From a checkpoint of a small transformer trained on Wikipedia: untied embeddings, 7885 steps.
Each number is 128 + 32 x the weight over its row's rms, rounded and kept within 0 to 255. Layers, rows and columns count from 0. Numbers have three digits each. The size before them is the row's rms in percent of the matrix's.

# up: layer 4 MLP up, 960x320, rms 0.2, rows 819-900, columns 240-319
# down: layer 4 MLP down (transposed), 960x320, rms 0.0691, rows 819-899, columns 240-319
up819 109:126060140105169131090109079149162150096129181138139210142130135129112148115160112136119155119120082128157151152094132128104099171127123152135096174100141136148164120140063077055106166136145175123147160174143090099121151133166111077168133110
down819 109:094215136118103116147112153142164112038140106079159103111093150116181139113142134100057044095117104178164171102131152170124127118126149194135152145140121094117079166165143166109094182096157127181122096142098130123086105165111114206127117142
up820 111:175136164096136099157135119154159150150163131130128100097169117084067147181097175152190091148105110106181183147081118124176143113120100116129150155135145158192113116154136177104169138156153166077153160123144105104160142140144193108136179133
down820 108:182061179181103118133116159124151126121156148115111116123101121114156103112091138140147120105079182138114138136126102118101121122139112154136111123148107113088118109155139144101172103120123111163110183134134114113060165154184134167117144101
up821 097:094094130177139126185107125126120064147154120121129113193113166107108193097221183122119137100129130113110130093150177167094146083081109121129142095093095135191112094181156120163114116135136100130120125114188127097152097090110125125088111089
down821 103:129112150160144097108131138109149130067155174116126091150113072119126116134167097157139074118109157188128052126150124097098145147110098169122169105131144202131122130100124169139111118196142111118134153138154192117085166127120142131107123109
up822 091:050190107137182082139142151146100134097150108117133124129137091125144142085157129161178076185104081112093155162136162219178147109103150099147106108136140125168128087129112080153175152161122087155106119096104123104156160150121076162108127178
down822 096:130108151168110135094130173096086108158165078145162160206145096172141134111104126123146164111101161103125180118167077123138123139156104109096149095082167112126064107168074171054143158089089146120134119095113163174156117120153141084134122157
up823 109:122117129115063153152113119130136085146179126131124114148093158141119103146155102136168080137153164104198173145102104071093100163129086084166148170127134190176173144131118120144115110177150195078168070127081105125085160161078135170131072127
down823 113:075078158157114138088157108048086118143121140130115111179117080107123133138138131162079109065111127149132107114180113145185102134176102101162145096109191114136093112082090088108110133107083120109168119124117137194137166163108164124091090138
up824 101:136145059087164125134144136143168082116074150131093094065171128102159165072082127117161115135133151143095129177090103171043186137064164049125123160134128079110133119058164157139149115142160169114149138184169063108109144156143134117159140117
down824 103:109108099151176127143130153131098146120151116106158096092129118101150123080135136115130097198124145119064141076171100144117064145130116159123143160172123172148142160193130143135144092190087119134071096113110096118147164135063172087117080102
up825 100:081146073165123109133101151170092097087096173181142110173092174190105126176114107153108141146120154070137127170128124217168124118121128131102106150117129153101159100144145121116165122107098126086119055119085107098088069080049134144072172070
down825 102:160107122050126144097114098089148119138071132134202084130183136130096166120073067165180153111112088134102143170137106115127152135134141108173125093041104109191127171137148172144094140138152151105141207114141151175129102078124148142094230069
up826 101:116121181116124152100173084135143114131147139099119081176158132126156124142141095169168145124128111128131117111153062124137119159100112145085094138134145159089120163122108074129092091108151144085090197147103125137097108098183160105071109142
down826 101:120118087081144120090099120140147129090151131199187180180168110153147195185113132124138155158122166133119179111109135128133099054131111067128158103171132169068119159150131133138179143121112097155140111073106122077132095213118169122099128123
up827 090:169191155119157198151105141136086125095080134155121086092175138101079126107189150124092106141137098104149120171105170130137131118185212065127110110180136118099174161100159107144121146082146104104111204156120123172163146116080067104116167135
down827 095:129038147112145112140141113092132177108139071125135116163143155112139138113166127173135160107084089088134121130144126147141130090157111122162132124168172090091131105085112143153239106079103137132166104135103186120084071146112195158105118111
up828 102:173136146102129103209094090144143134174133139094152116121091144114137134123142197122102172142147105071161094131090131114098073135100118187099140120112101154132164073126147129165079128077080104126106186143138161157099157086118169104132170090
down828 099:136147127178098112179148135136208143142147091123118169135134148154102137136178135144170126146179156154112099168082100130159134161166142180103175095121135108164123106149097110143084111115120149152105159188118144184089167088136169044135090103
up829 105:059152105152134138160142151141135164103109131122168065137095124095143125144059113160172126135136142188187157095122148164123131125145080075118097116091102089100123092131138156107148144094142084110089196149136093132094147142145123137085189111
down829 104:174109125134159074101102112144079128163178086121139084127125178142136129097181121069107140161085114103085126105151106158100099125109058119104152136093083102148190129105104166108169096101100163131147109128156163137115091088136107152175098110
up830 076:149145170141108107185090128108109128087125089128119170147199163133115100104201146151119115103130169094102092179151082141098148116134154098169113170118030100171076119168116114147134111099118188108180100071069147149111144134159065145104151150
down830 081:129121101129128145074091119119170094088078136147147131098162144138166128118114119117149184110130101180110156081124147133126062092090131122178155078133182188106084108102138133159105184153119122159145178123195084100128100082099187115142103091
up831 102:093075115103147139132069113146176111077192091142091149131129152119148112078118145038143199155111105130088137134143167152196162159100137085178165142113192178189082173119139181117138126102126098123123160130115142152113129067134126182117105144
down831 103:144164147121114172124141122097122085110138131117108173118145110124127124115161144078093158108108155148121158175110149118149184117118083116103164204122167139134027126171122164041117145142076161074183122120164109085093145151102131160138143159
up832 087:152116138127121130172071140146135107170119139148104112106089185189132100073148145109095127087078161192202129113089210156110160163083135121098110130128124157144142096105105129107158129131158132117116143160158134121091086158164122151125133101
down832 093:101123127082098142151125112119138136137121122144061079169126013067128167151127139114176102126167175134120155173102176082193086170139120084110168099123158134156148168134103064120086129076136109149099125169060185172120115150099121131184119187
up833 101:108179110116170097152111111098115113124116174135115093156125097163084146082150184135115116090133174132080134191167137096066178096150151160172118108115185097111175064161153103180173086107123120083104098054175144159118117128130186186128075146
down833 102:130165171151088124180121102115081167077187144099121096143157137144156166147125096119096105143134141141113168086142027141172209158180129121073116109122148073129111092088113121096139084087103104118195096137134113125140122117080143150104149134
up834 090:109128134118103147139134156163073081144090108104088116114112140184091171172144124159074172171092123105116137111125094160106101111101134119142100105139102173087118152176126130155107126136139092116153142108105152203107148126101128147149122082
down834 101:189113123112171089108047155115118113115067066105095112128116074181140100139131156099062086144154087142137064157125121158044146139099096121094113167132111138163144142172097156139103114172099121154219255120164132168154153136128141146102161075
up835 112:167141175086151114105127164105120144129178096137109097187153129135072162096182113103160226186160158070185183115125156102086141098133147161118066109156170167136123107120191142138165058117178174117204114122112097124108114167157158128175130162
down835 107:125151149167064151131166144169112150117166137127146185098131058110141093100139153119118107137129134142200126169131063175134114105197115121156148112163164128144146120130124151095122105131171130126091123085095147128150149108131155138110085111
up836 092:047114169109115137101142093147136149160149132126185206110079091084158128141139151170100097104093120161133077072073147128128132176109175121143119143101112160119139117136110180151108103222137161172164111116125116097108174086144145155105101166
down836 094:146113175156123171126161209119141084136147083164096142109150129117165140148093160169133159167109123120149101120118121130178070084069132146061082081158111098145130133099115061080106085145142098099103176127105097156019135147135147180130127119
up837 088:157074137093166127148114135169120114114148164181151161161180176098115091157073130080143113155163139084145147136157163163069185113135106135170127106102128067148098133172157121104073105158078122118164154116119089093100151147152119106136078167
down837 096:143146091083069162151128125120143135132207156117135081143079163097135117125091140152034122106058127105116158095153126099089173123141091107095078091118148132152127180151069098130137172129088121121095112089117094131118127148106105095126151149
up838 089:083129154135127152135143153121118159080112109191141147091141128101145109156123191108107068170071101113115159106081136133153130105098081096190135139180147167087120119189114193140172117111077152115175124184104163188101157123159141168167096111
down838 099:094109140178107104088176169132082167151093131095132084114174116183137126125125155082108091115082106142107117121154177065128091152169120140138075104112153092131149111130127114162100109146108116152142161088154101144209122109082119026135054112
up839 095:133128183120162120078152089113098126092150155087152132158065125128081129150120129086106127086150169160118154083180154137142117114150171157121126131088097139147114150162069159131104130184104190133141159137095079121086162073141163088160144152
down839 086:154153176153126060079171172111075152144117144142169133131141116089149130128118084088092147147159168123083185124149129134150118120145094141091204151117059137117132092127100215080109145142124148183135153155156117134119101095091153145081079134
up840 109:160173154104138165158117151198161153122093094120152090110105127118158153187187171169056085126095117081121157159127097104130108181204127094113068104128116157074120126092187161093111091081086140170161104173157126162111111230144106142164161139
down840 105:149073109166104130120136067110104182133126149155119112096047157105070068116081109121133091163148093141116088146137160108135136109066151117159129139135145147122098124127151157102090113124046122093129137123117110097133119156107087143148106133
up841 091:113125136158136139116160103119110149136147148111141125146101082159143105180168126106138122107111095147118149052131108178126120142190103130070150104129086200139123153099126125095116110175176091142152148163135056150122148185123111170160108112
down841 100:171095144111150114116163191132128099103166107152124091140143142096165090112123179190132178131114154113066075169144109123125137078085111114217119188161164079147107189078083113138113113115112092096177091148125127091162061117164151113052186141
up842 104:181169144110157126083106058134147101148141144118129147103151187096179110134085199216083205197171138177108115131086153149177137136144115092206134156073132199187107148097095074105172119109128071140127135101120144196082107156121131134153085190
down842 099:125155104091134124171138104063164135096133103162099120178137162118089184119177176138104180097149117149180195151132114169114114083125162119158143108048196102077138140108102049130093126127134100150136105161155138153205127149118154094139125132
up843 119:142087125152153162144175109217108152138137143139063097094145147139151100172086123062118094098117102155112137156078118168126110147176125176169127120170158124139116089177108123113124129148096171067112123137166129158062182176117151170148160155
down843 110:171090164164117109157109123170136106109052087119112147134142115133108214136071144161141164069115125115063084071189115148164091136158166149176147131147096101126147109124133125160189054170145162142088141161155119118140112111157205124123127143
up844 080:130112133175152203138101125097137133135100135148138078177127143139149157133140099176069122136112166099181145112130143100108080129039126099130116141087122124114090113179098166064125155114121168127162106123169184080102148116093139134049104117
down844 087:091165171152135090180080100070158153112102174079163191095089085077078171151148126101150178164148108128135171129130156121083188130091120121117122092062140146171194166121176127114145096152132111111114151118100149156093106171114125146151109091
up845 113:091113162102094111102139204086138129110138138165120115035121140101114124176099067082137147130155137096133136085181183117146136110103134128114135135119113179137183105133106133146147113188078168114130119062125139154135127121139111167107093078
down845 113:093170138144100066207145141095102110077142157066124096090073135096182156155104135176111114117195166138107148103158138183194109164145088143111167168184098105101113113152068116089097114145086093081121097134122136153101114136081126081169163107
up846 101:103107163157106175075126138131088098138077140164120149083142137121107110085112142128131134145119163083115162124075199085105079064129094124152156066103130102106113132076103141106205110163109164089130130119198191080106087110158122165134086108
down846 103:161084132190142076126108115155180178133127168131099098154125156117096083090091117111162111084104126078090156118153141115118111085174155153103138109131105163138121147183146131106116144107150168162130120151149098118156114108143168119128091067
up847 102:128180168077139133148109103138162137147125115159063106079169092117188188133111166075102051080154083130114169113144124170109192123150160128168117134133134135191154147162168126096187124133144193146136116152112114122118129140083033103100087136
down847 104:115090148104094108117117134146191092085111055164167141107098079164162073136088123133170116127138148098081131104157116123100166164101149154108083102133144149116106139089180102125149132091117144116137085062105107081168206109134053131136097160
up848 097:117082155127109157140079114123165116143109131138023091150116146132090188166171160124160184181134114090120102080116132123083203156157162136124050106160117126148077122149102133079160095096095175115117131148134120106119156085075160123120121122
down848 092:150157193078168119088117150144073204098126139105122115148126087134134124133155147101160126161117161093049114105076112076099146122109088082124060117114150154224103137126132108132109166174112157096124136095110090139174104163081104187114121149
up849 097:105087123177116128161125132163118064128130094104173113175157065128137170158092149104128117060128163152074108122109156183124098123165111163061130137116160170103157127145121155183118068109167052165141106100156105156106128079163213090124133115
down849 102:111103129146105106089178117125167162088130122145189109153116138092094156141156121127109103130145149092085148173120139169128121117116131115129079123185133130146132128152133141091155124160078125131139070050109090135053099144160126099147139116
up850 095:152121125108105177071074146158164180093154141149120112189088120094118087111144115132106137194102148080130100125124147185133151102149138088118175181144183088159143171213142150148171074118121141125094136104162146158111132149116136111104148122
down850 097:153134145086151146162137180106088118137083154095142206117159169142096114127100171074151170141123117194103119122115132124146118127121099114117165168108100156165135159148143119093155193106146152129166111100061245126117148101149200000086130110
up851 100:157154119114162123113164115129103172167159168161112113088099126123086087073093117131084179122127168136132136088066132092104129132096173074169149114191140090087140080151129135104160139156137196106146151126102208120127157186092120098103202136
down851 104:095127081153126055140030136160190161108097116079127123150086160135203117127126177140126077205077126117078127103155137094112101120155110139148118121160106151178149131110157139172099089075188142141150055154117099111183122144145211175091122136
up852 105:081124128122096111168067168045107163106110140134162046108104174087132127145095116098112146180135137139140190141071116212141130141120101159109121138144124142109117196118133134102101153147087209086179132188098189129132126134107103121131158089
down852 105:166151094151121162175125136102071114081091123100136109153146129088109119107121113105131108096112125119124144128163148041146138166186131114047158103138152111056116167150090125131151160144054107113128101161139172141149117136110177186177089115
up853 094:148147082104135099115097118131142124164121186175066139130162148114091151104057183153202136119107033133125144119116143157174107103145155101171106158146145089108126142100108157105167126128068144086168174088124090143174140134160118129113150143
down853 093:147082194088196139104190183070107078115097129104124096135080099069117093126067134148135115120157072071126090173139187126146165099142122143114092042127116070140141179124117119137132043180127122102116185098126145146129169154162104185158131058
up854 105:157129130155117139149114132160139137148072120131134139089093129067167119115098103115054152124128146161086162150103095139114161165141118167190164110091083121177111101157102100154118163093148132106113072065131141155115145102074138165149078067
down854 098:070197118099146136142124176169189127173166141125142176129139084065146132064095154118150107081048102143162182117164133122119145123086175124119092099145171156142147138112113149135123136123115065129139154107081089119080197159189162111167114119
up855 100:162143089110131146109128092044129105090124167179146081107043118077174118031149123152146130186108145121154092215102163120105185110117196073178111137108137097158092144111166133074094125164110151165128087107183167130172143156132125159096176150
down855 102:175081067100180149108097149177112113230108105161153094092091166100121126146141161111133095138147104095169116081214131150139157136140111111092114079171158133132130144086143107086121158191245156131084102161077096172039100118131136055103109136
up856 096:100115128154114156177118152153096139124087204125136185092121113096128144148157188058151148144106157132174191152114111105069124091138066087147132098107143197124148130093079115097147130141162139119140123132105151142114128122133183115127080116
down856 104:146132136115135139107147060135176146140113156127154122104172187113164169146150125082182075175145137171144142144103089104174189156117054122111081122151103128166148148119052114125092131122116132128166151064124124137090114101138135097192165082
up857 102:094112129123145109186177177169165132196075175119099073135057089146098072089106067136134144109136114192176142150093115195153158116096162089106149138074125099146098121138126147167125122166169189091127141134159098182101109065190138117117180135
down857 105:129093176152104091128111172168194108082102092127105109110142117106148146112135187111131135158109145125118091039207109063127156104114169145089176191132169104192137118177135073114150078170124095088165081116087153085141113139183139127130127119
up858 110:109163166135162079109129082187170156179151172121118118151123190176080099141096149111174173136125134125116205143110084063103115139175122101128092162063099066126129152141108111040153098120137097086149084106129165147137152084122149101114100118
down858 098:181118119134097103139103129178080149150092082121058121157153127140095151097113117169112121157197124090093105110132083153160140153145153170092106138124188121140109118124149174152103102162119102150163111097066130069120164124164131155140121155
up859 097:112106170115092165148131159153203170157135136129168093118137161137069077132206086106119130123147110141132119156155149159139133163115092080070101121161134116110124121116141142088173162102124099143124126106148123109183145108183120085120121177
down859 100:091091130145094133148134121089182119123185129174068166149133080129141111112113094178091110131106183153096100167049169128148073131143138163147094113184127138087199146153084142159118103175109101101090122138116145129131181079162092138125067172
up860 101:102118126148129160153093085177170168128103155132110117120113105145186083156169119106082106118133173131108093096180142126126155170160122059170125140165140124128141071128100073149191155142115153108129124122162081138081101148097145173157103137
down860 101:086075134092148131165113122124076134126099111024111086085110173100156093092158109143096126055107047124178171069097089076170089126190108113094105172161161127109161154120105142117197108110124168125101128083145166063135154140161106138111114089
up861 113:148168124128122163122164142101157074084202157066115132135079192168114149104135125124038079154112159094150082133156136169145113135190150086179113143118134121150149104109138144078092125108070152107155103128130172106099087175095177149118098157
down861 100:151079129167082096140121135084067153122107077196079074126145091096069136150137161124166169082122086126133144191166142080127142088138158163178119167078106164135168201119086161163071186105106198102044055104118125102120162121150068182121122107
up862 126:094102171166134130172131090165097087167097084155162146106102068078194167090123087119088094203121150098131135106184118173157073104104100081092143080175120107135079125163134083080120150135128137136101189087111130124178175098096178143152107129
down862 116:149158202092082086100134142117061151111134104182107157102145084115168145083200096112105155175108153146081137147102138146136144141127150192154122180181108118143114131083086167086160143070059176092109137094097128146152113139127168133144182176
up863 105:129087132075105089165126118157155126130112098119143117128121144162103128118171115149178155134079167116099099095137109171123118156086065099072113149152137095162115105058118124057072133162102170179143106141135142123154181214110141159134110141
down863 107:085176117125119122099086201171141150100200104154187132112091062159160110114140163137142138112145101117126098176158082124109094121134151123097075128136115138158135123150139177138127173153106190072118156096110108111123148185121162164067096146
up864 114:032089086136137165195082126100126114097077143137197161146070107124070146050078103149191095092137145133184091133082140102124221182138163135180101138066115138115134150103119186141091125146139113141205153120109127123124187116125149136123129211
down864 110:169044108112103127108134094139130111117167105087124142151125127145163141141098172127148102133129086113149147175124079183180142137089149159168151208140079087107163185099109118171162105149150091126139077114144143150168144153147092167159147148
up865 110:108105175178138141107099053122082136075113143199102153111122151060129084091137082156168135128128134140119148106082160095153159099124180105146132144155105112164119137064097135146143153181145104173148102135185137147137201078070148118080033187
down865 105:097121094132132138149137078109145090149120067193156145056146052121149121067210090176123134121130101120149134091170093105137120103110184139122163080147086124103164113107126150131115153107070150110127101174150081074142143160066134115129184219
up866 088:117130145099119137167109073111176089079111106156129100106089166167138152083122113102148133175147116135116136128098128175048101039142161170197151135194107131119147124120156147087186093074143189188112145167140129130023042160106122122104085113
down866 093:139126140176127143131131142117103144107106106158118123137043148086055169111163109147129184083142116106123123154097094155105104168146120088122112163111104130177170197079129161151087138157040134100151140106101164131145150160076120127124123116
up867 094:139075130149159087087133105103132136139151116132104163110105170087077123124104172128127163180136166089141128212115193162127128078132144148110140121113087154128094027119140085077166145122106162192103167179144153158080169111143101111097103113
down867 098:157122104151130136148102198107156126096179101139129081137140093041123070161119162130199121162146115102086152117130169083182053082152125178124095087119086136173158113139143057138153087149125152145135099173100136137147142111090080151083186121
up868 109:103130136106088168155099121140202140098128159135079139116106097143135109076129105150161079095055124157152157105094165149130119142128134117212059178095162124130126176075192172164159069122154140149122173141158161131123167188127093142088087145
down868 107:133145093148118114132171136087101102150077108133156155108128084154086134088099175139068101140168167136072187099103167121126128135143159145151127099103098085099094160165141158152129105101133130134107130171176098143150150116086139089163151104
up869 099:093126165145136166140130111179087083177120136112157171083111171108141150143177157091099148113083136103199172137130154100107135151147132160087144137104144089117094161206135139144144154143100105142144172118100148145072085057102126106157105124
down869 104:099143147089184146174100084112163137125155109118161116116066115121143128168130149136116107064142148131129136101106130121129215106109140159114110082177063150170106165127143115138114090136080134104158067151131121122108106100081080096128145120
up870 096:112153084135174142101142120104197143073103141156086140124138136142150179085115145137115152120163077114122106169091123127154101055107095175160101133178137101098096177123139122112101112179059119119181081095131121103165153160104129100076165133
down870 097:166053147130135113190130147027132096131080106076109132117161124094153119093154094097048110127119131112215090163138119126130104171092078098093116132151141117120196133096066137084134172094072126148108071159137170105111119087203120117184095112
up871 116:172163093118046101135166078144159117178117063114124128101149111105121072138146129113164161101075146145159164157102138131158161190143107179175103055134125103130143117100092109063164163122162169081157126181165169113105062121163084126199132148
down871 109:100116100136068130167142183096107152192173143172156171104107157162119158121067179132116179118133116123150158103099155125156149130123128095142149106102051083175141162075134154176115184146130093120065222143165118166162069139175136111096192185
up872 107:128142132172114113131121110157191134112156145119146148106094153135081093166160133163114180172123124087095123142137097125106094120113180105123090134107186124128083145109144131111096154151090098072155119143124104113096119163140109160160178080
down872 106:173103120105152112110150164175133178150139113140130147094130175121119124088113097157147146183161129113115137119109115086130077066142081100126101123117105097099108192124175104139158149109138146157136146112109105120116132156150205180145139113
up873 100:099164119106176111119145096138149184083164114157122099152097166135157129103147103128092121139136129114114108122165137108151070136096200173125055175098165172134154135062107150155101103171143199133166136163121066090141172147107137178173136157
down873 102:142144125079132130156134152114092111126115116088151145059155066134154074139156107128172191128068073100092180122115163120146162139185106157125135087129057109151109107155091122130109160143126108171062132132219162090135132151186070146088142167
up874 102:085161143160167153107122076148100134101136046187091108123154153123130190123196155158127123094136157055165101109136154113124151081064134105152151151141142189152162101176104178119118155166160126105159190132132129117162146089090128126145121115
down874 101:116137095037136140161146152108126116117144096108123133084142155068118070151096096116076146149131139140156124137096120133102142215056144110141199147155127142036122100063149094135118117128159143103103170113144076141147127177131141136082118129
up875 089:212106159138166063159119078133145077123091166092139121157070114140113134102147162146111154088076181141143111098118175179155161136062164161170115150112159125152129133159144171109222133104109119048171102126096120077109108078119132108084148196
down875 095:104176125157087087088101135149104176139117116152101101188098058153079140169099158148117071108139154129169155159104124158117102101133146143112150098091153117151063113181165123068096156168155121067178129078108117154117164155142152101120104161
up876 097:154131116151080134130123130158117107147115150147092126119089075140096122093126119155142146145106140100097088139076188159121208151189166053108152148125136139155061081189095075067088131167116155151124151075075121183093163094129124165105159098
down876 097:182165130132148173109089172136155152172137140155144115132148128173092145112080144098160079115137131097108123066145087149153160146130133159097108166150131067149060153070092112106108107092175139129138203143135112123141143095132153093136168163
up877 088:154140148163099131122116077214116113142144137092150105106103052134103117127102159099117127188108123094163140150094175124102128117109195162168154148134141127104021092141117164085153108133141179153107116153117107100103114088150118152094132079
down877 090:155099068142180112111124165115120101133145138151124124130194138159142070168093174174097123158137096122130131115159166150120102107154083139091037094183131154131170115140138083121146130125036136135162182136103135109181155123150161134123071123
up878 099:125114151181140139167063076081111055111124163096116107135072173083114145143125092173152098102188072169131128109128163122112092165121128196176174175131131145135115111198093198111076101084101136128149063141096066125115186110122077186116083119
down878 095:146155181072131169132133113114075138122147103120171101180166082076138149116139113136091098088114106128134129140130098114123101200181082151110105115119101059174127121155077149165125128153181134126105104110117113140073095153145175149145128135
up879 103:106084135112117090115080094113067128097164155157067127161172112142113057166154107153129151164139136078104174169092110141130163141143164099124145184112121116170131110151103134074140150097146110114086168167111127103149159107184118109118129119
down879 103:099135109158122113163111117115143091112089100116091087203183113081175049118113149133129051134125091166118142143099072105151139113120154117165101131157086112147084086086106134156123136102153140097134097114093126141080120086113157154134109159
up880 110:094196179124111125098139112171095113110098134124113154089142103107130116120171118116101180076146126133143107163112172174075084150147133156128143117135109076059123149158069154166147136168105117123130105085120138189087181138104134113167146147
down880 105:108142165127062159136140068098158122060112133115075112113193110121111140123122115146171096117149083129187112117161134122071087149206131149059148105076108161148122119150073115135189119102137157154119135160118123208128161194115130128176189140
up881 096:112140145156129168138122139091128183139107056154078152086118178104118154085188125106119107153088129176129149109073143138135149150136183126169123149079196164145107093108162200080057069098135104147152102133116132124139147121141082126149109104
down881 097:147156127143119153105101072115106134161123089138082153106131144113174111112151092180093138210154110133166068065143068161086144133102165134139137103144110137096178077101105137152121094163129172105156088140151111153171133159136116078143123131
up882 104:130077088131040125107153092135135118130089070110132162110116109177072221181105135154104126127112128134165134124095184142154099105138058131086132125089135168123074155214154083084148184129115165139089109091150157139073096147171173156133175143
down882 105:212179117100150106137184097129151121088146115179117128093140101147135167081077120142118095147090121072103167140110086116158066124094127171095146152129113072110065106137140153091109140161125147148113112172107125170164108104176130117189186100
up883 100:105118161072124109100158193150121075065121113099134119143161083156132180153157142118213126133140137136113047112057126158098141146131090105137181151085187120135126089087112110128116116094123176105148100126119126183131072204157136162065102112
down883 102:103133176156108129096219181180098084116080184104111090142104100022123148115095124182093088140186171119123098069128116104200119149081133133105143132096154071132131097147122136101105135140117127115118106086142127128132158168132122065114124076
up884 079:124122122087105171111156147161117130110113165133156188128182123090126170109117163095119214104128150127168094050143059173115129108084121149125124078143154126145088137132099123166168129092153136167139096158130117134175137139119152122081098104
down884 098:106137127142106188133097160172170132092152162099100099160182147120093072117118114150112095101127132136145140134112154118112145156192132151155125095108164169146154138070140113166098113104089168160186175072130141126065176116110082071123193142
up885 088:140120173140153129130130111146156098116143134102124160147156107140205105119151179138174105081093156154190116093090150131157083177206096182218000177115154148108080177097073185170148124132155136108140091146122189094119193148091128156042167109
down885 096:076143101095112103168131093080078134151118166127214187152130167100134165120150111127129140075174144199114141129144099111146173127080124060134140109079117122152171099108139072130143181099099106080111125062116104148142117105112089074169141159
up886 096:100148082190114110193148096106146183114111155093139104185090027117148112119154080117156206153134148185090158074113143041129061138152151098122132125136173141175089125096144138101144095074048117157111125139136107158185114149099150083104114121
down886 094:129080128134138126066149085139107104165158121130074121163161179159120168123115114102111120136193108146139061107096151087122115124129128114079151105155092142145114125111130139173143140145113130157111172104098079140166143083120164145149114102
up887 097:148149098113099143088105089074163133123111087063137069041123113131094138145168070108157095134127164082132156089130099080100116117145164120134106099131094165116114096160120117138109146135119066166149149141144164081129154157135160133130125125
down887 089:126127128174193135108135069141115156136137113129146073151138097169166083105097104177086107138138125113136156137169176133114107139114161111157175134128127147087134123070123215106095108105056136137117123100125109160143110119109065104174134152
up888 087:143180093127082101120106145130173170093117138152119148131107044131148106096147158099147164142050117093143195146073159130107152088117139142141110124109148138057167129130127229163123109161187125132100152147171115116179173119136073204085131176
down888 097:190119146160168137153156143127096058102113065076122086139168164135120153140176124117130133082171110145135133127163149105147140073172097134167156104189080149119147117119081131122171162107140051122099131135153056082065137154129152091098190126
up889 109:135113080144202171155099066185092149153132133152158115065170088082154138117138153085068151112082113094150114141118137150095137142124163121150150135107127063148123115101127075155137181094115166108148147095197164091101152189096146160183102145
down889 105:093046111079127129097127161123075132161151204137100074104139103123125115086102079118152113109091096149194183130168137109121129116148119062091175166162175103098138179200145118081173124140127091115148089049139143070108151112067075158106161115
up890 088:137154162113124121074104085083091121065109154108074121140142137140145172147100117144157189181113128133190073125083129120098115181123088138115126117127122158150167144115156031065128158130115155073103126094147114112159178133141110148200106090
down890 099:120089159148081123119106116124147092111076087141115121090140158113118133064084077112117137115120117107134139116121111084104105143116076073190173145111116103149142130145121146152114147174133065150131065131104170079155164197064147171123135091
up891 096:140134144117161104132159100137056106147168156145149167164128144194132054121097182117155155122107142123132089126123151126070139149142108170124119046127079172107152121146085120144118063081127152159083138173119162146139087124158136146080118049
down891 100:113075085121125107065110123145139166151174128158090111130125129166113121076171071108152140092122142132145052107169206147108150142136096116164105073097174154090150215136091113094101126119103143141171082140145075088138103178157134106116151095
up892 089:160084159109125130169171158119124102094070159066170151146085099157112167146143110142092148145117088183156141134101156153122058112122153114183186075147140134142144118110135118141139103167135141152131129132170097092183110137129071126161155074
down892 099:078162191099140110146075155136077154152092088113076101099176147132109150114168101143147148106079115112134127154120073126146150136166127077114100158112107102122153141133130127106191143129150135137092082159153164126148108168112154129183101198
up893 096:123196050097193170086134125151160104089175105130100141188154113098141145169109123115108084081143071106046154146119119102140111116132113130078125081070133134158092113164128118110116123096163085084104075107136111104121124121116131179149161141
down893 100:164142104103147100136148106154136142125061115159146077073171236148117112105126097086135104142109112112150169100138132187128128104152141137143118171158120163084142128133127081127115115126183101185093110115100121181153098167158141057140144189
up894 097:059139167071111128118129128147126119149159119149137122156089119140123085121119135097143091098168140155184118111129111183152125090177158219112114141108139147142158113123121096080119137130126118113171120115160139082127156197128173162111151131
down894 080:125119124154098072042100110123107104107127160162136088168157122141159071087143107147139120157173104156170063117124127106151116166130103139174128145135181182111154104110121135176101110134153178097131140147139123077152097073047119074102126157
up895 090:110132108150084107148133138100108120119168087126184114115067175148174165136108135107142150074170088140167137185128143163106109085143142047140108139075149083165059110105127131150121154110101128157142108133116119116112112169191078168112114109
down895 094:142104098142169190139201096148046165072154106121124154152118075087165093164115136118144152108144142201101167146123053118173151093105146101178139107137143161125069079213154101249177170175126111117121108103117108101113160121110181088126040115
up896 095:170113134148127133147100160102116164089182115147124085101113182208128151075171188221133192138133131133142084098096174148153153131090138071112118113107066107145199195113085138127177190129155159116123088117105158157101116111142111125154117166
down896 095:143170127091141138153136111152130146092148147063134164185158168131142209118211095130126114129112127136076170127115146154131142138126091156109119155160107203065110067177180117157163131098104163136180150139127132088128154139117196110110090099
up897 094:110140096123143114162131048116174139182178136094118096089118128157106053119134160106127147123110147137095177142146162110119147103100191186151149072197115141136135112173107145040134134150098093113196137134132118146051134110168083120151159100
down897 096:131140126143084128123098084082122113127049165132110092142188111091156113133088115196097103091107180106143127167135083090106154151133097088048133127177130176173104116128094144129173116131129112162152181132093141192101201138135104117118139106
up898 110:166080089122086177134077168147138128165113190144060094186141195120120130126097145052122109105131165107108083136111128184119194170149141109161124133099150120092104144064160120039126124104131143052114140118100052105100153149085143106155148148
down898 107:137209137088121130130084108149111112096133125129182150106180166104129200141145146176144136108124138123123112086150093122146090130128133095126179148137145100118123146102134197072160139123085112043127131082126143159129135098159090130104150116
up899 107:094185127111140120147156151097185166125112090141123083153116109138140099064130057142150111090141114139092067184123171140186157177113096148173106190123140132121094178103104106122081170147164155140173164129165115138131158139101105146090114110
down899 100:135090168090097139104158139128151137121147148133141045144169084136139121176144128201136127140089154120118153138150157154130149142144198160131069176066091157117078069112112121099126131097124143100094134138120117138137145159108077117138183154
up900 102:141086087074147088150173116149096211136083157151097189085154077103076144160105092115172116123095123144134077126128178128110107153100111104196084083115175114108182155158122171061165133145146140155128081110085082085120154139150156173151126128